Part of a small language model's weights.
Size: 25 layers, 2.53M parameters.
Architecture: LayerNorm before each block, rotary positions.
Training: 137M tokens, 8332 steps.
Each number is 128 + 24 x the weight over its row's rms, rounded and kept within 0 to 255. Layers, rows and columns count from 0. Numbers have three digits each. The size before them is the row's rms in percent of the matrix's.

# down: layer 10 MLP down (transposed), 512x64, rms 0.0256, rows 505-511, columns 0-63
# up: layer 10 MLP up, 512x64, rms 0.217, rows 506-511, columns 0-63
down505 090:125150173113097154147153095136099135130177092124108105144128108164089098126160092124131124106118117122089164157141139166112139155075152133130130170159102114125094117131146155159128122111114130
up506 097:083103152155119133137084070132166145116142119147152108103114115132142148119140150100125137081112151094157147115103143131137114131127134132161140127145093175127172153176147082116147106124101118
down506 099:120141111122156127149132140124117194106172138135146156112090133113186114157101130146116130137113144155134073123073111123135119161089081111137131130105108160132145127118094153132122129144170122
up507 053:137140128087171096112158176088148137155157143086123140149138099141105124102165118120157145094111140132128143144094133129112110101135156119126116085176140168089150140109139118138121095136094102
down507 053:141127112145145126165115145109084152104180109095118147149162127121126128126150142117145117087152148176098118163122149132167091092130093130117122118191127134130125135115125096107128093094101096
up508 089:146117194140146133123121096133156100144066129116087134131129096122133117108123138147147152151138136131139121119149083130123127099089150106120178125147123112095122167102164070149116104154120141
down508 094:143143136133120149128095119149140119128107109073146121126139086129138164109089151169116092104150108117104131132149148130131106167144116135091092114115174108141137137181080111137099139154170109
up509 061:109090137133137172063133086130138138151109109135142124111103113143171144111166105116105160139110172111125114136117131103119142124108158139155147100126077153145160113139130149148096134097176113
down509 061:149152128135151072170105163142094132150145112145128099137109114122172102128098163157101125140134132130132144073130138113177142164146076127135099159124092132132144088112133129147141095140123112
up510 108:134127116122160109179113142148126135147099147128094105087136125126161139112085151145121158116175100075177129138192135121104091148135127125146122121144131105120162132121115111102089109111104144
down510 116:130171111122120160142130109084110145112110130137122172132140152119117160109159089103129130097144150126100151136108211144130151133125091146137105117148072163139151110113101145121106134097137142
up511 110:106097148099154123106123122118118165115107134125130121102086158104135144117091149120169117095120146091118140136122121163134164179147148097090184109165132135117117153132111088138141135174101137
down511 111:115189194138141111151109137145168129122098164109105158135139112130107163139145096132110103155142110159122107081101118108168145099125132165116109142108099120141132108113134134093138104124163151